Each number is 50 + 10 x the weight over the matrix's rms, rounded and kept within 0 to 99. Layers, rows and columns count from 0.

# layer 5 MLP up, 512x192, rms 0.149, rows 153-158, columns 0-191
35 61 52 46 66 56 43 41 41 59 49 49 39 59 47 42 47 58 58 39 61 66 60 52 65 43 53 53 53 46 49 57 53 48 47 56 44 55 74 50 38 41 48 42 54 48 52 48 65 50 49 39 48 49 38 43 46 40 51 59 46 46 54 44 55 46 52 51 57 54 55 61 44 54 54 47 47 57 41 52 54 49 40 43 74 56 52 46 46 48 61 53 53 63 63 67 58 46 36 52 59 46 40 43 43 61 36 55 59 63 66 36 54 60 41 44 48 47 33 38 46 35 57 56 27 54 47 50 45 35 64 37 43 55 68 64 61 39 46 75 52 48 50 52 47 59 62 44 58 70 46 50 52 32 56 55 40 58 48 41 48 46 54 49 46 40 46 54 44 36 25 65 46 54 53 29 57 49 55 37 53 47 61 49 57 57 76 66 38 63 48 45
58 54 44 53 40 58 67 52 53 53 56 56 60 52 54 37 64 51 49 65 33 46 43 46 54 60 43 47 72 53 65 49 36 55 52 59 48 47 41 43 52 57 41 57 50 43 38 62 53 48 44 45 50 57 41 53 52 53 55 39 46 54 48 57 43 36 44 62 52 42 63 47 42 49 48 61 46 56 48 49 38 45 65 69 56 55 51 55 53 56 48 40 46 50 48 50 44 53 50 54 48 36 61 62 56 55 58 54 39 52 51 53 45 54 32 52 59 38 59 54 36 48 44 40 47 60 49 41 54 40 52 49 53 63 49 40 60 46 47 44 49 43 51 57 54 45 59 61 62 51 57 43 67 64 44 51 45 53 55 47 52 46 60 49 62 50 58 57 68 61 43 55 38 57 47 56 55 54 54 56 50 53 35 36 50 39 48 44 68 59 46 43
63 47 54 69 32 35 43 58 45 43 52 61 56 39 43 50 54 62 46 46 57 59 47 76 52 59 49 64 27 55 41 51 54 59 53 23 58 59 45 54 46 39 43 46 54 57 45 67 36 50 54 54 47 55 33 46 47 53 52 55 51 45 58 54 51 56 53 38 51 61 55 47 60 56 50 55 42 66 54 64 48 49 47 41 63 38 59 49 45 59 58 62 45 52 30 46 38 50 44 67 37 54 59 64 73 45 49 50 56 31 60 49 59 51 52 61 34 53 55 49 58 53 48 56 47 44 63 56 46 69 47 48 46 45 49 46 60 60 30 52 51 51 45 55 62 46 55 41 39 59 68 53 62 57 50 35 47 65 34 45 52 70 22 45 56 52 35 44 63 42 45 58 53 59 58 45 63 41 41 56 66 48 66 51 50 56 36 64 65 50 53 40
47 40 50 48 52 58 41 49 28 61 38 59 54 52 55 19 54 42 45 38 40 53 62 54 65 58 43 50 45 64 48 67 38 48 43 33 46 59 49 43 46 55 39 45 36 54 44 46 66 34 39 64 45 50 68 63 51 52 40 43 43 62 40 50 43 50 55 46 44 58 53 49 56 55 53 50 58 47 49 57 72 44 54 59 41 39 51 58 54 52 49 52 52 37 49 37 46 50 54 49 59 39 45 42 43 63 70 52 40 50 41 47 42 47 40 63 59 58 63 67 53 42 47 43 61 38 62 37 46 39 47 38 40 52 49 54 40 59 54 38 41 51 42 53 72 54 46 55 50 49 59 65 52 39 57 43 71 35 53 48 60 56 62 27 51 44 54 52 59 55 53 52 43 59 50 58 51 40 34 51 44 49 58 50 32 60 52 44 53 60 62 49
68 48 45 43 66 62 58 43 46 52 37 64 53 53 54 57 50 47 55 55 44 47 33 55 42 38 35 32 45 52 59 79 47 42 39 38 45 40 42 61 51 61 39 57 45 70 68 60 48 46 54 61 40 49 51 45 46 53 49 48 44 42 52 42 47 57 49 33 50 61 50 43 33 44 36 41 43 50 41 58 48 48 31 58 45 44 46 59 46 50 58 57 43 65 50 51 40 44 66 75 45 51 50 34 65 66 50 54 64 28 43 36 43 57 47 39 49 54 34 53 40 60 50 71 59 60 61 42 84 44 52 66 47 39 70 56 62 42 54 50 48 70 49 45 41 26 41 53 42 49 49 47 49 40 44 43 46 48 33 54 64 50 49 53 43 65 53 52 51 58 46 56 42 48 51 47 50 60 37 54 37 38 66 59 56 46 47 53 37 46 51 47
44 46 52 54 56 39 46 57 54 52 64 40 53 43 34 42 52 49 53 54 54 63 61 51 54 40 55 46 53 38 23 66 43 62 32 49 39 50 49 46 48 67 66 47 45 41 59 44 42 43 58 76 66 30 35 72 48 53 48 42 59 40 39 54 53 52 59 65 55 42 38 59 48 47 50 54 45 52 60 67 35 33 50 57 48 59 51 47 32 25 74 44 50 40 42 33 55 57 61 50 52 54 67 47 41 45 48 61 44 55 55 42 70 63 57 65 58 47 56 45 50 43 47 48 60 38 53 52 41 27 60 28 42 48 51 45 52 54 41 59 43 54 50 45 55 61 46 62 42 54 40 30 71 58 52 55 44 30 51 59 51 46 55 46 41 45 52 50 62 48 67 60 49 46 70 51 49 46 61 45 56 40 57 52 47 54 42 60 58 44 44 47
# layer 5 MLP down (transposed), 512x192, rms 0.12, rows 153-158, columns 0-191
65 58 39 41 39 55 55 37 63 32 56 24 61 37 60 49 53 54 45 52 61 57 51 55 58 45 45 46 41 57 45 49 35 47 70 59 57 56 48 52 56 41 57 73 49 50 65 40 46 58 45 46 48 38 45 44 42 50 50 42 38 58 40 51 41 51 45 54 51 63 42 55 47 46 61 47 69 52 36 41 42 51 49 31 57 52 37 53 49 60 60 62 71 53 37 49 54 61 48 38 36 66 52 48 61 51 56 54 26 52 47 49 52 45 47 66 55 47 46 67 56 67 59 45 49 68 52 45 61 62 61 60 57 44 49 45 46 62 42 29 60 49 48 46 62 40 47 52 62 42 57 33 56 69 53 60 39 51 58 45 51 53 47 39 45 60 54 50 53 47 49 50 47 44 25 58 51 58 52 43 47 43 33 57 55 45 53 50 48 53 37 43
41 37 54 38 63 49 43 57 49 56 46 73 43 59 40 56 34 42 56 35 58 42 57 48 47 58 48 52 47 36 55 58 54 62 26 44 59 54 51 49 40 52 52 41 53 52 36 65 51 51 55 56 40 59 40 46 58 55 61 51 47 45 49 44 52 40 61 45 48 60 51 57 66 56 57 57 43 36 66 58 45 39 62 46 52 32 52 43 53 52 62 52 43 45 58 44 45 42 41 48 54 59 42 44 55 51 49 46 63 41 52 50 50 46 47 39 50 56 57 51 45 45 39 54 45 49 44 58 52 50 37 61 51 52 43 51 54 45 57 66 33 59 58 46 55 46 42 45 48 39 56 54 56 36 68 51 46 52 45 44 44 61 44 57 44 44 45 39 49 38 53 35 59 54 63 42 46 40 39 43 44 42 53 45 42 65 49 57 60 47 78 52
35 48 44 44 51 69 44 51 32 51 30 52 45 45 61 38 45 66 56 67 66 25 48 43 35 38 51 55 32 40 46 44 41 62 45 54 44 43 56 52 52 36 49 46 41 47 62 35 47 51 58 60 48 47 56 59 46 65 42 42 72 68 41 58 52 64 62 44 47 36 54 40 68 43 51 41 42 38 48 44 47 47 48 51 48 40 45 44 40 56 48 53 52 43 70 53 41 51 56 49 37 64 36 51 38 64 40 65 33 31 63 63 44 62 47 36 51 54 59 54 47 43 47 41 42 60 43 45 34 55 54 57 44 42 50 60 49 55 67 52 51 34 71 48 33 38 54 48 61 47 40 35 49 49 44 55 41 43 60 35 39 68 58 59 58 56 54 55 33 38 57 47 69 56 60 56 40 44 43 60 54 36 53 54 45 46 47 52 59 37 46 55
66 65 44 60 58 62 52 45 47 44 64 64 74 67 52 41 50 44 45 47 55 51 56 56 50 44 39 55 67 67 59 58 42 45 63 53 56 39 51 45 48 46 53 66 57 50 56 49 54 42 16 49 57 42 45 52 42 50 48 51 49 42 55 48 59 41 39 64 50 49 53 52 54 42 40 48 62 65 27 44 54 42 46 47 44 54 50 59 45 48 42 50 54 68 46 60 45 54 58 50 50 52 48 63 54 51 61 58 52 67 45 49 48 46 55 56 50 64 54 60 28 37 64 25 60 37 50 38 62 54 50 31 52 46 55 43 43 58 43 55 70 41 31 56 60 70 57 41 38 58 54 53 59 74 64 46 37 48 42 57 55 40 51 47 45 53 58 59 42 52 69 48 54 47 27 61 45 64 62 53 52 35 33 45 59 57 58 58 54 46 25 41
57 44 59 54 50 46 53 49 38 33 45 57 39 54 63 57 48 48 31 30 39 52 57 35 64 66 51 45 52 41 49 47 50 51 51 43 51 44 41 41 39 53 66 43 39 50 55 60 58 33 50 66 52 70 44 71 49 55 63 58 54 50 67 61 42 65 49 45 53 59 50 42 61 47 44 39 52 35 48 62 43 49 61 59 45 49 42 43 60 45 57 49 45 48 60 59 58 42 53 56 67 62 47 49 61 49 39 43 48 58 59 47 54 47 58 63 56 50 42 61 42 48 40 43 63 61 42 42 59 49 59 55 61 53 55 67 55 57 55 66 52 58 32 65 37 46 52 55 45 60 58 69 50 64 44 48 41 42 47 56 49 53 42 54 48 28 59 57 47 54 55 63 38 59 55 51 63 59 47 62 42 60 43 40 39 52 31 54 50 57 60 40
66 53 35 33 58 44 60 37 60 61 45 53 34 66 67 45 65 47 51 55 50 49 49 61 38 35 47 54 51 49 37 43 34 62 48 44 54 51 67 34 48 41 48 65 62 38 44 34 58 46 48 40 64 35 36 71 35 37 36 58 42 50 43 45 61 54 40 50 49 46 51 54 51 64 45 51 31 35 52 49 59 47 52 48 45 43 45 67 62 45 35 49 60 50 41 45 59 44 56 45 53 31 42 63 43 61 53 48 40 48 62 59 50 48 60 56 60 35 53 43 44 51 31 60 39 62 51 59 34 44 62 45 58 51 50 55 59 70 54 44 55 51 40 47 30 30 57 50 48 58 46 52 53 54 70 46 36 53 42 54 58 51 50 39 45 42 52 52 43 58 58 53 51 43 50 55 44 61 44 48 50 26 29 50 61 45 45 46 58 62 38 57
# layer 5 MLP gate, 512x192, rms 0.142, rows 154-158, columns 0-191
41 57 54 54 51 44 51 53 50 54 32 53 47 53 39 61 44 66 53 38 59 38 42 43 56 38 44 59 47 53 48 57 52 39 50 54 47 52 46 57 48 46 58 54 61 68 67 66 38 51 53 66 59 49 61 61 54 40 57 49 67 59 50 56 50 43 54 57 56 57 58 57 62 41 59 58 63 60 47 47 45 59 52 32 50 42 47 38 53 48 48 51 38 36 43 42 50 68 35 42 43 53 57 31 58 47 39 41 55 55 66 42 55 39 56 47 42 60 42 44 34 48 44 49 64 47 53 49 50 51 52 44 52 46 72 61 64 46 33 74 38 62 52 55 44 44 60 30 40 53 34 66 45 47 55 46 47 60 47 64 53 50 54 53 51 49 40 49 51 51 71 63 52 45 57 53 43 42 44 55 50 53 51 48 56 64 56 50 38 60 41 64
47 50 49 40 45 60 68 40 40 53 44 50 41 32 52 39 43 35 53 41 60 45 55 42 57 40 60 36 58 59 41 48 41 53 54 56 39 40 57 44 54 33 51 46 41 30 58 76 40 50 40 36 48 52 70 60 52 63 43 56 30 47 55 59 62 50 39 61 59 55 53 48 52 59 37 43 37 35 53 42 37 58 73 57 46 45 68 49 43 56 56 51 60 45 43 44 55 59 50 34 49 53 60 36 48 47 50 48 45 42 42 50 51 50 52 63 40 54 46 58 36 57 37 56 59 44 63 35 42 50 37 49 51 64 39 63 56 46 54 45 58 53 57 45 61 50 45 49 46 49 56 46 40 40 50 46 55 57 51 61 49 50 58 34 49 39 25 53 55 54 62 63 48 56 48 60 50 62 67 59 67 52 53 26 40 44 55 58 50 43 48 42
47 55 67 29 63 59 43 50 69 37 53 70 66 49 67 27 50 49 54 55 48 74 64 56 56 50 63 60 55 53 46 55 45 52 54 41 47 54 58 38 43 43 43 54 44 47 48 42 45 50 42 47 31 51 62 56 54 61 39 34 41 53 48 62 60 43 46 49 49 55 43 63 64 52 29 36 55 61 38 41 63 38 51 72 30 47 60 48 37 49 45 58 44 47 46 39 47 63 40 45 54 47 34 38 42 60 46 47 39 72 40 65 56 47 51 40 49 74 54 60 37 54 44 29 52 44 50 41 53 38 63 39 55 37 61 40 62 63 52 53 60 67 48 39 75 44 52 50 44 60 37 50 45 45 66 37 44 42 63 55 54 42 54 44 55 44 66 62 57 50 62 36 58 52 37 29 35 34 30 57 54 42 58 63 47 47 54 54 32 51 62 42
46 51 45 44 51 46 43 54 50 55 56 53 55 44 46 43 46 54 64 41 39 45 41 69 55 63 57 47 66 61 49 54 39 30 50 59 54 48 49 42 68 48 66 42 50 56 49 33 67 34 47 56 48 38 38 44 55 74 33 58 46 50 51 47 52 68 55 72 49 45 51 44 63 43 72 55 52 74 40 52 50 23 51 34 51 51 61 51 58 54 52 44 37 45 46 52 38 52 44 57 63 44 47 58 53 45 44 49 42 40 41 43 49 43 52 35 39 54 41 53 59 55 60 51 55 54 36 46 52 64 54 29 49 60 64 38 61 39 52 48 39 55 56 45 40 61 52 45 42 75 45 60 56 54 54 67 45 48 38 51 65 50 51 45 43 51 53 54 61 53 68 45 51 53 53 42 45 32 55 34 49 37 55 46 60 58 54 49 59 62 55 32
61 54 40 59 64 41 70 38 58 45 44 48 34 50 47 51 60 46 47 48 45 54 64 54 58 45 54 61 52 45 58 46 61 44 43 31 58 40 70 49 41 66 58 58 45 52 47 48 52 51 64 52 43 36 51 58 45 33 34 51 54 54 43 61 38 53 40 58 55 52 53 67 40 47 54 54 46 58 47 56 34 53 57 45 56 56 44 67 32 43 31 37 36 47 36 38 55 55 54 39 44 52 62 52 45 58 46 62 32 46 47 42 52 57 63 52 57 45 70 36 35 47 46 55 60 56 46 58 41 55 48 57 58 53 22 43 48 49 41 44 43 38 42 66 35 33 55 38 47 44 46 33 38 77 37 49 56 64 64 53 46 50 46 51 45 45 59 56 42 42 42 70 48 62 47 62 42 62 53 34 60 37 61 59 43 45 31 53 44 72 40 68